python train.py --intermediate_size=1536 --vocab_size=8192 --attn_scale=0.138 --init_out_by_depth=true --beta1=0.9 --decay_fraction=0.893 --train_tokens=685800000
Each number is 128 + 32 x the weight over its row's rms, rounded and kept within 0 to 255. Layers, rows and columns count from 0. Numbers have three digits each. The size before them is the row's rms in percent of the matrix's.

# layer 5 attention output, 384x384, rms 0.0463, rows 114-383, columns 48-95
097:191175058092136168153140156095143183166178148161100131089123142108135088169130150127081088115161085119120133092075171077189119128152162078106142
109:098205134107134121125103133154121099118159133056120142135162180122120175178144133080135103158121123143132094082099097102109113165155129110109130
094:077132140128109135113141116163074128156167164141047074085122145125136075115094118058123086147127112179105115127149146124130119144088142146179165
097:131098168080153132083146099121087132136088125175120149102162090155078136060208162103128158146092106139104114090123139158164070055059098100101125
103:130187196102105121044123158152160144165143135156153153110151084135098180128185180146204190158120171107130151124121134093144144066156159170142070
091:117162151139093073128109140126094136161112137199102190103165093098112115119111127158215156133141105105104185100127114182117154049092137175168044
105:150130142136087110100137132108090162128123133118127152127107139133121205168118140174151136153130133082122113070115142146091164116201137164158079
099:113122118087164082129138094183136168119079122036084065110096150084177162128178202161223110126089176187160148096083111126179137120081097148123132
101:120105189132113139116184171192160152106129203164121159072096093172060107106127077109142112156118136129101131129153150151093144143103194169149153
102:115083120106114132161168060100094069175118153114099141126088153089195140175103181174114086167110137110143100160130150123182128123132130157070081
108:146088125114153161119088168148127092090103114141108126130117117069130139110151093158139186147122127134098190114192092203167133008084100166119130
091:167167168131173130133129113124101089084147103126116093090141142144137087084136133113164111146123115146158139096152126135144109134168200149167140
091:070140162112122165155122123126067150140122154104061098141119131102171110121144153121115110100071124147187105132108130202144194094127120166148164
106:077192094142170115112062102161092091131067120089123065219142162111160124110151189129169116118100141079099123118099160117111073177087135124109117
103:165151161063143112160152157117143096169130156137112125151112135108119149116096129142116147129115117158148157112169101064130107111148132073171205
094:121081125124130165073153136118114095105189062130110048116113007147084068112148157105161110121144142114144133135107153097160134136094159106180168
104:099089180151124088092082128135184120124171098133169166107116085147104129110147085126182157123095152137162096110141086121139194126133107160149152
098:136137139134161151111143085099113210163122166110138104139166095097157112151088129161218104135194153113143126104190102162126151131125094103114140
095:170111109067047119117117151165163087066090072125109052148077151136114115087158125148127171143165136083131088124123133119103138169138104153098211
105:154073188190121095113165103093156158122126071117180161152146176113132130165129163195181152161156160127073126186160131143051088099069106112124111
093:129080137207084132190161138117162172167077086117085126201125121147153139170158140184075122104160146144193113153130181143117112114098111097076192
097:119106097060085108141125122061138091119188053163159150093167126133108110151128106094120133136128049174116142163156109116054179067161104174115088
110:134136068194103073164095093150079096116096112121114106151074161111188136118168141094140144108127097138143159142117155105129087157137091137122125
094:134108117104097139119133106118140142161069129136089133138122086099135156138117086116148085146131075164073177149132159137120126146132160169096129
107:080065146143100175050128108122178097180116112104173066153148128160121103157111107165161160154128200096095103128147138183187097094102166102190099
089:154127130172163076141102118176168045112155123140149129148083118072057097141166145043083120129051129157142125109165117094161107111078130140085171
104:122143159156125128142114105029120140212175100131163120081111127150193151075070132135141130069151142141136138158060092129136139105142138136099059
104:226142116042148110205129191039151116111134151166218132142111061173109172133141101136128111092114150161140097166177111135126222185138192137121141
101:101142086123103097102167117140155140067063159099114118156146113144149142119099137154136152042099075141134141112119132178159124131112101119126083
107:067140055077066109143151139155160188154131137081132132108169080144077116145151098108139115124167123155138192130090194165139194093109182109076100
113:140181089116162099110159090087125113154147169143077113162117094117100061154070191119184101083147113104153119148177070138140160105159133145166119
100:129092126178146140151113149101101102083109148130144108112154136160106137156148051172089115092147146139146125125109124174071139118123091121067046
096:152127065134124127110087170107132179118088163114119201106107078102125137146123080113119146094165126096117112129144091145165084099147117117140060
086:164126112153119152193173118141149106131131118160121110091137134118165103078135153141111095140140168163103100115125113085113153181118124121151120
099:107098124152095173155174101102135125086085122097150124083128136113165114119194117185076122129142120106099011103145146096098119120151091138115138
107:106127100104061127152137151111195139165116193158128143126102096205099109193164136108075145097113191149141127075104152114185085134047086121144116
108:136187133053165112165149095083065157178078151113136167141103110136099118145182149125100041091176070151157188115145139171071138113175141149115111
104:138108187112186155122160129140134110060113083122096137124100131062131154123178089170140115131132121118100158088096099115156099073104104085145073
099:149131147121088114133081119126157142095120170113149128053118107058161111080235167135140133099166115104143134112152173126114102128126138137100204
100:090151109135142154161075163118110143096117122163126127125097093147140174109154111111174143078132114128180156120119096121080194140134163156139054
099:089140127130114103176102104142156108137109115089152111120138124114105138089097088098167115127110127092127132119093160113154111144156119098145051
107:124151087114101161171099143116125035103167095173107160121148137147131118122148124093076138094086161139116129124124180088129186061149121129113142
094:138104075127156142127149123150129150091106079162122105135124126131179073126134153159147135153181081174113105132103095122094075130123072086110153
099:063118101134146117118115110146052127096158044144100152153169208177220115162176139092172158154146073133071131155133093123069144114188190151131118
102:152107082141123084152125109135143134130139105135132179149117085151128091102103146137090133114117090094070154127139104149129158122133149131125173
103:136174062105098138185109178109118120075153107125087088123099093077159076135141194115111099100138069126121094142121134127126135127195092121137135
098:134091189096184123133140137143140139130103159165108151145093125114077085134122174194094126142121138175146094106109095163180134127153083125183156
098:116122150139204119135104104217164109083099157151141108126135162179133149076108204144168120165128116187125109167112119185107133117157133140181144
103:107093134141091134108111101103094107141098145129159111082145126164149170156112094090133130122163101139105128115096116101084122104169133137175091
099:113117154129135057131158102106110110184124178120146104121079108113151156023098071105181173133070134142140113164170118141144055087069124124132140
097:111114078110108168155138166122155153088096152119121149178134147100169151150158149132135108184123156112116107137148207145110117101086147126126129
097:157153147095162163117142086144117146161119151079164166113155106130133135154131131149145154094166172142123136141153108120179119096090131131079125
112:126142053169101171142125106143141168125136148134095157116165081063131091193129186166114139102169158146119133138133143104150127095147130120163139
105:102130156125132150119085115101141039126173066129111066111133127110100123175058107059097121134165123117169167068115118110060132130107120121105138
092:152131119128135066115140091132099155164166137160116108131134055080143163117106146104143118160103147115145199094117075114104133138152125166166092
101:104088175172075125087153112096148098110160117109110164174153128069116093205106116122104074093111116056137119076194112166080131142087102120096113
088:137118024146130119161190125125097161119106168132167131097077113180141092114086111127104155101140183127065140113107133114134091089175125097117169
101:128137146068174083168083099129127134182160193098140106120088139131145136059160089089109138122091097153132149133110098090158122150133077107113114
100:136135137197123174204122115140202151157142147137147143163126106092146109112127143106130136113128106104177123172076112187157133112132099149098124
101:149173084079143096102069183153147137190085127122173089154140148138102221112123132106107165156076104064117184214105050117121135102155190153091110
102:134101166191131036122144116124138116133083121119122156140121121145114212176144040151098119185101089105107097108136093101082091069104086118153090
101:149092162085128114110130117142100162146180158085172101148151132196089111141129098144159087138114162119196101141156101144081175159091171100068124
103:096167153152073197128122111117114103159116104144113059105157141121116114116120099136157198110144062188154127184120116173105130059152128117152079
104:114150088139161139137085169103118044109173064166131123108115060092144067138106088102152159101123103101090109174104120200174163128149146134160181
100:170113098191149085142106184119175105063172009131136092150116185099127171055150102118135165127068164093095099152094124086015091115123187109084186
110:110106047186094119124086080117157187091126031151097136110128069132169161156165127170156138134174140098126043068135166134092098101167089118101130
099:139076193139113183090107084109046065132146109106184104132204158141131162132138130147088119197159112108197139125146159079111126138169151127121146
109:153130095135098116163113127085089177133082127136152144140172081122124145129155141150152180126135130143120146131118152124137070122113056167082062
098:055108161071131120101086091137110095119079143165082109150117153116106110128114141170119114131092113126149182092155099185132199134150080163079126
103:176157071168156098108056118076193141116142111164137145107152142071187087158189153138189135105111181073077086144110106106202118133128149172074111
105:135088163144151173183190130107147191130144159128110180129171167103145105124092163141105146091165047127139104111193157106097122174151048124164080
101:060129136125115134156161135137179156151130181096163118139148113103147106108123114090121175178104129145092126128131085121136127074152152043092120
102:158173093120187135113117176119112129125110171144108130139214115100149105161113147179132061065138170153071141133120154129178129141058184123125096
097:113067147107140092143130149141139189088142110136033121138117087109145113130143096127169124187115096119117163184181141131099114105094113125125103
100:200139073116183148055157130150075132171102136150096136118156165146080124193089129108094086095098091123159168108203112121112143150130169134166104
104:165137142121103098109125095124136132078150094143134161090143124134111116164128123110132134143178118092070124136204135107171137090081143153132132
099:148125126150151176071137122100154116132136123149111070146126187111083115132176196150126137121140133110141134127103157113086181131117171105130112
092:085147132131123123120116118140163255176100141159130168157138079126159141157127160151145160184167157108107109155097071112114118181155111086119158
097:126115154103125130082093141150095155142092178130122143090146104106084192135135087130134122125119117151119168102144128171128107087096137101137137
103:055089087128125160111089128146089158147073136086124120142130111165107157155108098160144159094120108052096114123113178163111160129129097123065119
095:041163151123095114143163076142113081082145150141128099145045146143101103113133160145178122116126161107133163116141163150138123111144151132137128
094:098169121115165168065138150120061153129109133103103192120184127114181130094104180136204087129140114134090154121129111114134144076135148148146129
097:162137163123089110073118160213147138122180098150140079097126136196157211145128153074142133151176120129095089128124097144069161076142160119196132
101:166072131176140133173172114107133089092158124109134098127086127079202080080116117146080083155207108123146128137139093073110098113095153148143153
106:116149131114163113169091147109143088094182107175109130101093165114072104145151200109150156116133136149186126112108149135188137108102123107123129
098:141120104153123072115152087150090180170108099124071097097096101134134127091094148061147076140162087148178105113079182140112147171114097142155168
103:066184122078080161171135130108160161158135126110114141145115158167143097199159083153114167115123120161128155164151146139119143139181165065079131
102:120075098143121111145115107184145180123109106131126127192104154104161156106109163171142128151125187118123146106160057133221103154098095125115145
092:091145072111115102088118168101159147077115124132112130128065091121082145114104145088145123112122110122119085162091101180093140182108149175080169
100:079094137161130073142195105132134094148117146105109093112069130100115145105088098077141125156120124094170142107160056126104102156137007089185151
103:143122163106176076147116125128159099076167129127137145121060199166133153147165126122160145119124148196121097109104128083156090105108125084058141
090:157092095178127146102157108115146110099123086150159142126158111144184087142114144161133176138206167121092135142151141161077123149129113171115181
096:091124102127166143128130111079134135145096134178114142123121110124101132187086130097164078115125084144163104082147074160127097121105074118112132
104:147164110129144098128132153107143126138172123062153093103078142147186151087100112164109114043115213154139122179105171119142168158086181046078076
093:175140137163093161141096156140161104157136108133143140122175134114132116098148092101070074077074142108129097088060094141187147159107075135105121
102:141081112108076125196098111131157196143139126088092165093123099125113155100097080098122128128117077113161165078140125115132105184095127095143114
099:172088158162194142116104151123102153113134086063086099151113133146143121148161169155170095091141124146139075160098161090196135197143095158105144
110:108138098068093128137102124089144176125160099104131086169192123114107138105126169075121171110126114194116157127069111128135117125137094118140103
090:119138135103075154035139070086185091128123134121151125164159120108048156137182086081094090166110194107096099078150128089107116169158147170122090
095:048145162139205184101160136172112112148165154140097130121160151081169160150120155119139075102120132191158107134141166079127168163139123119132066
104:095109104124115132074081124161127130122065154146078109142142120124149112132106122128184136169114144181061157113184150202117091050055190112157118
093:119158128118110136202095152192099120112100107148084138120125115144158100129158121115141143122118135098107120142136124165147171086115094137142138
097:136167108111172165143136121088143186127161104148155094134150103126077115165150154141112149101198166151158139164101185087157145074178120111133129
094:176091175093107082182150059133085153086147133123144164086179128047153114140146119091118071203129118134095128170143124106126104165149063196159092
092:173092057140133125094147067101148101118113143097088128132172100066130112098062139132113097170143147104076110133151172146090039127142098149104174
107:175123112163155189130145148127105085101108173069135137090099150097123094215091072166170084174131193125085145147128149151101102162133157125136070
106:170164162112107087133133142092140110089090098139168123092125116134145177103131143168090120139119132098101120154105193096152202139170155185158093
095:125086112118137109100144145128153086150142119168165171172156175193137144091086145108114158130094128078196080107146125084147137123067160132135104
105:111116131140198099149126052141172146115124103156087094108137163110114106124198145122163088209096120130133108109132118152088103153139107123150131
104:095113152139076110059159105096077111086141134067147152128220131119087159116122149087123130141097100139107107099160110154094081135115078151162131
094:114068115215143159087135101125118062147132144078115092102150147103117159119098121125138144150141114106093146074168152133180065081069124138119113
091:099117126187147069142156056169134144095098143111149140092131161141154136038130153161146108167145095111114112115117134163118159052167118151093125
094:131199161132171090101114142124161126103130202085133136129142201144163140135216126159147146162163108149176102107156170095162083082158128077144162
095:147148108141165101171101133107147109065096097167142126105110123138135127184103089095080078133094120124082119144146146127117129084092142086126154
105:059161120203112195151071147139144146085125117176128141188173014070099079133184126126090215129073131082156132135145096190124160132149143174127123
102:133163130125097140200126206116118087172132203084151115145120166126138218178130078151119188117142099126224163147097058093149161093180071121110107
094:182103125061136128125169119143139129114122119121150143200111128152101126118153084145074094168124124140141146119139094106131091203154101156120137
094:075189108119128090133083086133103112197126201175067110138107104127137146138046126100116129150099143154130158104108133112190171165107157136153112
108:109131132104104115112163088111061120234079177110085091128148178069122153169108135081167083143068065093103107057139140151120130129131183148134143
103:096154136144138176142116171130092147158149111088131153146101171083218111121142174189098099150122130123125127175119136099174098170133124105145150
107:131115123116074121133156146153139179076209090094125118071112120141155028097208154106132121120184104134130120145139164083107114145158106138155090
098:095117110149136115086137109098121092146132088148119093107089129107120128122098190117100159115146141129061157160138124185077113108139184152140130
084:128071090168091080153160163178074173105092094146117144112086132131154194111142074126141072088125080115062096121173132121134141132154143089150111
093:164101112094174138118086104161089122135126111155135134152119086112143166113059138188149109121107089115163167138130122129150157085159113164077147
102:090054154156125148123150109145139113133143075131148136114162123151094168093120119137143112192160090123088093081134167099132134149126114125166130
091:125164083127118152102147128117094144090144163113084160077133117154126117185102118133082056118163122092155131078097122099087108165179138111151114
100:152066180087065149146137159173192125118120159122162147133103130166157100136151095143126157178147164151114121131156138158098167151222147152168169
088:163121111146148110138101132130121132146161079114172200157108124140124109088120163122117124108064159131080147161087135108108147158142104128117194
091:144097117178137135183160131101118084138129053103120121102116116153124142135106189084033117120128088134140093142120216102096064105122065079131157
111:082140180128123071111112162163186141064114119140169151204136128134169179154141067161139194113052102125129105134139126131082208132137146090169119
105:173089085126097165093175111121113112177058141093132135097146169092116089061076116132107128095129120109091170103135125182102079103128117123091053
101:174148162129103156089104080130201150116123130154074158170073051141115088168115133160113143115155144088130093128127095154105185098171125149140184
103:105170164163099123147157107149138155098172123098131137106141108133109099114198176127132146132144087114130098089074127120150065145156056133173141
103:145151121138132109132135107178071122124110087163120146122119121113114095123091156128154173110109126103109133062116066144116125138145091079186167
099:084073108155174150097134179148118099106074159174107145149122075105126128145095155155159149154080137140107129155156103168141184081064133135159105
101:120156115139147115146143145110141119116134123093146160127144109119169144098122109098121123061142108126108188126115105119172119136126123115134100
104:083150117128151129135116151144135102139114185178094109155126059108044140100086157091128084132126134162144143127156128163112142076038117115125108
101:088138168099122097120095170141063109126065134162129121094094130097093132073106094147167132161149176126141155127158097119056195147151161164150118
092:118158103083108124131154120091137146119083097167149082110132117150162109109120164143074166106149130144137153114136163075116164107134144126154070
096:071189094114088141094163148151122187195114166171083160080193150195171102181150165131172080147103111210109149091105178183142115125166160075146076
101:152166123111167057150154137169072160160093158100117174100083074151154160097200066143128130136129150121142206158166076084137160048111103136135105
095:105137131063134146142095106132116169115123153152152125125148186157091116124162108123131183154144146142099072075159091089167159112102163098083186
099:080166173114112100122148110174156131148112144171108124133114127133127115137104104148114104111096104115081101132115100136125116185097179131163153
103:133156101082118153089149143094139184107152119153088153139105109115106093112133114058158099095146140212147131129065129140163111170080111105115133
090:075156150123063126122166109086109111143126130153139102109137148152144107129110121150088127126137123126105175130064149161139166108130117112134091
096:162194140164077095110188181122095146141088188070144126109067218171176130162097114154076145085115130113184106105117152141085119171094159063114148
095:075127139137126163145116116146121151096159111126102086126136159080100147140162125067142121133166091140142018154146089070173096155130104133163104
097:161139141074106138124081096133155106111076118130137127126125128136135154123117123188154162168125137111118120193110132135131169120119120163114117
096:045141101178116123070096113170117114093105131131140103113138134175158112138123144123107110173128102105092106138185175146123165132119160156151138
097:150107111131132115145158097123076134152036161123143144153143153128156133143132125154085171150070134106111204158130118148132079135094109139111140
097:094131083099071148159142171127191159140119117127142130077150090189163106111150126152172175130189122125143116165145099139098124157117124099106117
099:133083136165151177074206134110116126101131133144125163152170132103101083181097145129134089106095175152128097062119171148132142168081123155138151
098:120149157138139095127117130159074169120124111123073134069111173151171057177064150148088094129135127109123145124141169177120093132107128065145144
102:179152111127134090197130134142186150144126128136188106155122101094161152106173159122146122095075118138135142109097096110134136124160108128080101
095:121140121124083103071140128147159191139127129123123168177140088128148155146142142099102116130150125166157149143087171103145118186114126084081147
098:158141102131103108152179118133114143152175170132210139117150164105160099135145166090111128057110150090103164181086180060127118162091142140105175
103:169111099151158156158127139152136157162125115082177165107145184128206148107085098132081152123110170208111144064143107112121121130093140109131121
093:152144102179171042122138154119168120046082150114131136131108131092108130137118187157161093076084191150144073118134182147150120135118077097119103
100:127095147162153106166169171164058099085187142113120087133069151105189141089162149094150086110038143176122091144135095093136169138124096117145157
097:130136102124123084142119154094075098127157148127101134142083109130123133200153175100181129081156088098117141108121110120118137137200144135141133
102:059144119166102173095150108154160169091119111120044132146191101111125098180128168171097113112175106151136085145189120127078192156107156126112159
094:148192060111093161142188133114081126225114173152180175142221101154057124206112085105110106096160130106142187087124162164119135082124130106122128
089:045104111196125091175077194097154117098183075119133165138150137170070118131107074106096128153056117115157196174152176119082144132093102105146113
099:133081172097201149149062120135055115128167167076177096118079164139178106140076182110132115127127157187119106159155166125139121163185132101135118
104:166124132101100131116141119103129109162108142147135210135105113135076200131091150158117098153116104087147157115166172114088182170133150191111141
092:149124100115162080100119151147124193144104123148076105157124106108192153130109158106126086104149075141095117157081166080160128131111175167070113
106:157161157105142118108138126093060136161120171177123177090118147206131091141167071136112169097128151139146165147126133179082127115123170128111151
097:164079107118147085115134175072116176155133123127103148152118115162105081145073100168133103145107124113111152205121101137107110175133121120076172
096:137112135122128161116113187140132130148142128145154108172115065096148095146101142081104101134159142095129098134137155195109176167133191137131178
093:101116139159090135106129104160105131138175102108127085073124135125106102088112156101148152126138069093144080111129170175153078138135088108109135
095:106156128103156155167069159126124165112139129147118127159141119181141108184152124125146119160107061112164119124139129086142161149157077114136105
096:123095147161110155206165076106124150178129123137159158121195112148129108090176143158153177144128106151136113103159103176152101067127136115200140
096:148123080160106128099204146162126166090126122133160130166166161097136136118043174179144186153148188100109142106099129136138088103086103106105123
091:127163114188140095137181212164196115155150100158143151102127182136129099107114058112132185099081146113112119172152144109138127144087132113151070
098:137128212159129156110081117139099092092158107083141087136133136165136161121124041140094152132114160121139150118118114153123135105118102144110144
101:103149149125123138110171153134126089139157089149127152104153123065140162142102150140158154133105164166130131084129142146122113095125151130201100
100:116136176102078083052150129083181182134119113133148124130082144085123095113204133180199148131101110154105117130092115136193045087153201109170072
113:090171091137086139115135091153125093138082146166119083114132130104107089158109112111108117101155148126103146125079126170078099133123156182096093
100:153098139170065117214175124150143165140140168137103108142058094154144157097149146138064114121070069127176110136153181115112125123152138126164154
097:157082139153139077125147120162090143090151065110136086115115154131126135148089160100175104189135122139064147178101085103155102142138128144138123
096:129166120112126147152146148125109186164086151081107148197117120101128114121084063149110152137082178110119147125114131182140096110157155141113138
093:147117117121168145126074115112120161142118133131099113167121133107137163102101169124128134160099172117145131106157147139146087124164161121068180
093:110158131085084140112182153153089147176178131115122139127130150152030129124041083109078115098144104154105118143086057108108184153100150112142165
108:102173202146180160142129199106134056091188129129141058086084208122134119162102104177113110133101124105154089192104142119101171067076148072161129
107:132009128209184133059142122122136121078098137177100129122154114125058096101184090101160132150190117106128101100175158188161054114065143145100120
112:157078142132130125145111162130159145110143149106142177131108111062143206049048083115161155127106176098121108092164135100122114111064140101089118
093:141179106037178166134101148132134106124123127140136130140095192155128194115137128148116091181150151107090136139112115058094144112159198120063155
102:180167095106127212158124161137122133137086115127159138110172088111166118103119091061085079124145064127112144130096111096137117154117120181094149
096:193156063067119220123128121067184111141113133140109106114096100172101095122132104110113124117129158130184114162076144091138145117129147082148113
105:143156108099146146154083170101162110053149086087098107110077169056191092167148139205129139147068170154127126139119131138133104159168106146120138
102:074125079144135161131114174102122128132100114143116123127154027139175113135159089141098129212153142128116128115121157188104138042125142167146135
096:145143122108127109111122153186105113133116103143121142148065118078121142168123116142140179160130167082082153138153097149134126112114184156086136
118:086144121091135078131115096093096200157141164132129158112088147147087106135123164104184070133108108184128149088100138154125094148128067133127190
098:168089171174186107160146086165137069129156103136080156170155154105115120137085113120056097146085116110139144117134124113172125110091072134146105
104:136188086113134138106154106132079150190127152118096170133124108136095164153106130113133085116163101096164097045107144067086092229142099175108146
091:068173108112102144144114107080168109221111192154113153123084141127180098166157130166116149116131116183109146133121095121187056113163131090140135
099:137139120115122196132140091123137105114125125094140151117148147132131121126103131137114104105142185116085112111102110077167085141108163105099176
092:131081155162106067116158139145183123119135121143185093121103159117113160169108108145187158131120126086089161137126130150163162094134168156145148
094:145144074122108137067200115136130155132146122145125148105159071163078121117086120126163102127134140128105140096104097152176105177113094166144148
090:144125105130119093101139137163079107122085179064181119164137149171133118111103174111107117075120124163175113142108169140183152133109084184147112
092:097140123153114157139145166144152090114142152161158079175101095100077141105181111119167168102152159128120163142118103125143141139108123123129083
093:146091134178137135123109146145101107119102147138137159077086189128111144149182105152135159144085155042111115107124088112123122164158096155086103
094:115108088119143191117131188157097124125118128145114052124117160166127148117144181132094134148118089092144067163125188106100179100130139160064151
100:073118138133134150086098100145178149132161103152118082137158128176160149117139112107155136177153108139160159173147150143151135133085122147137079
105:145102148132161167131136098126173119191131212106171138088063104096089102097117157107139104084150143101154129101118128141131090168104139126143107
110:230147138119157119139086133121160132048180088091135167085123158133101078128143067130086132104150147143131079208091111112140098129122056129099164
106:113099158131125139183097140140155155067083096162100100126168125081196211138183077122144178166120108154118157124167111129154140079170077128099091
087:098103152130117164134142170116169145160112129111164080136086167094161131105087105124141152107106124156130126061134162139084080117106145142136084
106:121129122118202136139088079184129108109147158150125117122037126132148117093210137147113127071209204132111176120117116077178146148141121116089191
105:157086159195174129066120112100128118083188094090153138137154154097116153123153131124133125159177055094150167151173171115057100129111152117145053
111:131100169107121115149121077092094092161103136104140128095143160092128119145118136171146141145149154170137120128157107117112105108155103107183113
108:156121144087084105149163112092153170139133160131172161123136080106135142128099150129146138116153157167142086170049126113146152147103098110101141
095:084099160120160131201129169141154122106138123143148154170072159114119162122114101079160165111060115093196046159138057150123072141168141113121109
189:117103141172088190104144124102147097147128146144152166150157162185168140098075100119044097113174131124095121116146166135156159110093126065111134
094:124108126158079103115107140117107153117215116105119134135132082174119132173100070101091129074095088145166112168141172143073255138079110107117122
108:149128208071160085126147150111155125169155148123109127163106120121071156087126154105127120122138118201177183142127070102188113113143096139117176
106:113117148188093164174103115160130144079155092126104131129167134109144091150168109094157187163138092130146116143148085150114150111137101159137123
099:147136173160193102076150117134150076068193129107106122107119164183126099199111118136165050190102091169100135158102196157139114056157145143149164
101:161156182090094129159172116090170090165116135152184136155149102071124089155123178134162098111193095108155107061111120112164108153135084126133165
097:130110142139083109151132118094155152080115092167132081135126106104143079111166140114126145143107114129091095177112103117151109158087078148133166
102:116097145183158137113164077163152192135135195128128140140125055149134156082143145075207120171108125172120084086140140141126099119123092143177108
109:101102072111102176161101079126127134133107115060126095168106214104105167111112175147129142122111134106122143179099154125104162175124130120064182
104:163106192147131151114178188141139115095148099098122117140133136115077160057108104132160154118168140136125119109151150146081154111137118139179118
096:110088133163108120055189092114145116173159160121135129174110156157087114118147139143136143069113127163165136123109131106156141120159105105159129
098:111138157162149152151146184144111075138084177149196129180124163147077203109135130130119167134097188133118150160156155104072125136105145103122084
099:177117132226149110056147143111100069123163153061202069156149132109107161163126105078131117065100094099137075141143098112156082143170122142155088
102:125178096105188213108084164152180101097115164152150123101116172117107123125113162138157136157160144116078107167110132113121160140116151144091146
108:146130106122120123173100176099151142098132196133148107130133092137152087178165135155100133046113128156184116152176180191150096152184098117033091
103:161165127148149084164112128111150121122083200099159174207133098127109158146145147125134153165082119113138163186179072128142156142136099180099098
112:147217169161092127145177170085127094124121106115133055085139145133144097134105100111164126140126151163138142152141123155132108119081165122160145
109:102153100147161096140134159151097181104135137150122092076137139099151054089154158113150127142114126141123148141068142136128091102091128168151129
098:075181145133096136128125115122155161210137134109122164166103143142178159175140173158109154125107106166173120130084092080092186151110092109143107
091:101135066120109106123114128149182159144144093101086109099207121085136124100147179096118127073087115100176159094133149162112134144117130091125145
096:095104134137152130169127110101182118144104196133116141169145136069081205100114070091110123087123100121154132170171035088158127130126131160128081
104:113132112120089093204174100114092157164086119111100160104060164153141156062093117175120101128156123121160132133115171096126132119137086079131134
098:126102173123095083165163144118145162129070155190185115136096154111061106089199119094180188156141066120118154163144071160064109113076060071145070
089:162092141152082078146178097127164172118112110181090184139165076116094153146086127117138131127090137150158134137154151126139111119119033125165106
101:114141126174102121174094135141103116130106130113143152124103139114136179191191122094121136105133098098110062155131098151130136108207119133130144
097:094123177139115130131186169140151184099171105146063135145131128109119131110134131085139120160154093164162093135079147126112169086106109109127143
102:173105130159162122173148124133132153139136102136112174153126157098118126116092175106123116125093109123124215082120166093132138131143131183127140
099:127141168111128106126133122146131125146112214095168140146123127146103093105166113104106108118165080138136125184141099141166096133086164130100100
098:132134154156090060076166084151115103145137134141118107092081086141113136146118094091155040178146157153119095095067177150087121140122124152153077
098:119095133110071127114138121169130137122135123085107126145169122182129108146196086088149164143138107120123121133123094150123165111125090132123127
092:167095175179150091147124181084184164112146092133139125157062100093131128107107092125080159090117181103120071126156087112119126135161113084140123
100:128084143153123112126172108100155121137161098150190162132133095124109155082071123131098111127149144056148156117142157113095101156074136109112143
099:138167126140131070145088152120141184121130144089123140112126073129111111129087061134136178120092089115174136134161135179040135136091120102114157
094:071118100109081078084148106148112144121100123117104148192127092125080117082138192120180074094074104089091110112173131152145071140107138097152123
100:170146234088154137156136189090194037093167177162138124153112120104114147116127091121102116144186092105173152092147115059139148125128153095111115
105:066103150153091155088119134183170127122118162130111156141172138174152139179027115177155179147148154139146177143145167209136163158091171154134084
090:140168121188179147133087118120123081137129103109158105121120162197112205123098074104106153088135131129176159140076133045134117115113066131130093
097:151165118100121116121084154155113154123129141094133150142172169114157156136137137128106162142035088160104151112097211076218123152100160124135145
090:141141124200119169153132146190123129106119102091144098109179144124119084146119118176145194103225150057150150117149129180091087141141081078132139
101:110142114143102126152093145191178048063174134171139125114111129156136118150049083122115171111128203176139115151119039113124177155145115123179118
100:123207161135131124184094152110128086166151160089173125083085165143156157173119123088092125122116112127185092105161030129167171107172068182166084
103:113071100171150110120084165098142116122147084084156103180116140085163124126098117209092164035108171098123110137193141141122161141085144086119113
099:089222102037145155164044125166110153180121166176129153070143127097156127132153119148128111092174140197147139106130143134134176119151109167096160
105:161120128120127158125119154072174158175108127094154151125118162114085146123064107135142103159150106163131128076110132087093105183145105106098152
095:106097132138182120111121108181097105156134128161143106081107097162131119092147107088156116187148129144121115121130129104103110076094106188105119
103:157183034101111136169119113161075120125133146103095104115130096074125138062094111103107095125187127040107195103123149106143147173175162170123170
095:166121129114157198151063162085175153103059102156131120126156162120176157121190120169103139151187126126132088120120123109164151108149116187125136
088:136160141153166130163151096094136092069111124100141152155161153088143166137091100132131097138187169172159159131146111132093086073125075085117098
099:119111110143117165132154154199074160154140198112128178098123124220147128107124104113071102124100105196099190146135166145108121201091125212083123
095:117093156136105127090159085114177141179117087168176151135164107128120070124119124117132192114158105113087155111108122146091135125104164168085097
098:114158153057126128071126157089114153126167078139115178168169112081123155157131111145085129126138105117158161125145129109105126110094125071111197
096:176146158098162145115160155100103069128152126183180120133167118109047136136121132092124135094141108131127102117119147166101153053130123140168104
109:164120108140155141129151093118109091138171168102150220125141108109136172156116113106120108121176133091125121087109025104146111129115101174165151
105:139085112101098188133137140072121130163067119131157133139155129165121106173157123161062116089147169066132114138191083148121113117120074097074134
094:208132093123134067159141060140059161155159079138155155093149157095115138119109092145127143180076110106152126125104099107153140120184095076142153
095:083150156092188128088109085131091129111099058174102130198187143163116153117178101130107119145116093144144133121177126117111170107121193122142127
093:137158159142171130114156140156154109157151139207108129127140158146166155124181138120098157113150154132122146126140121084139134187145141161141050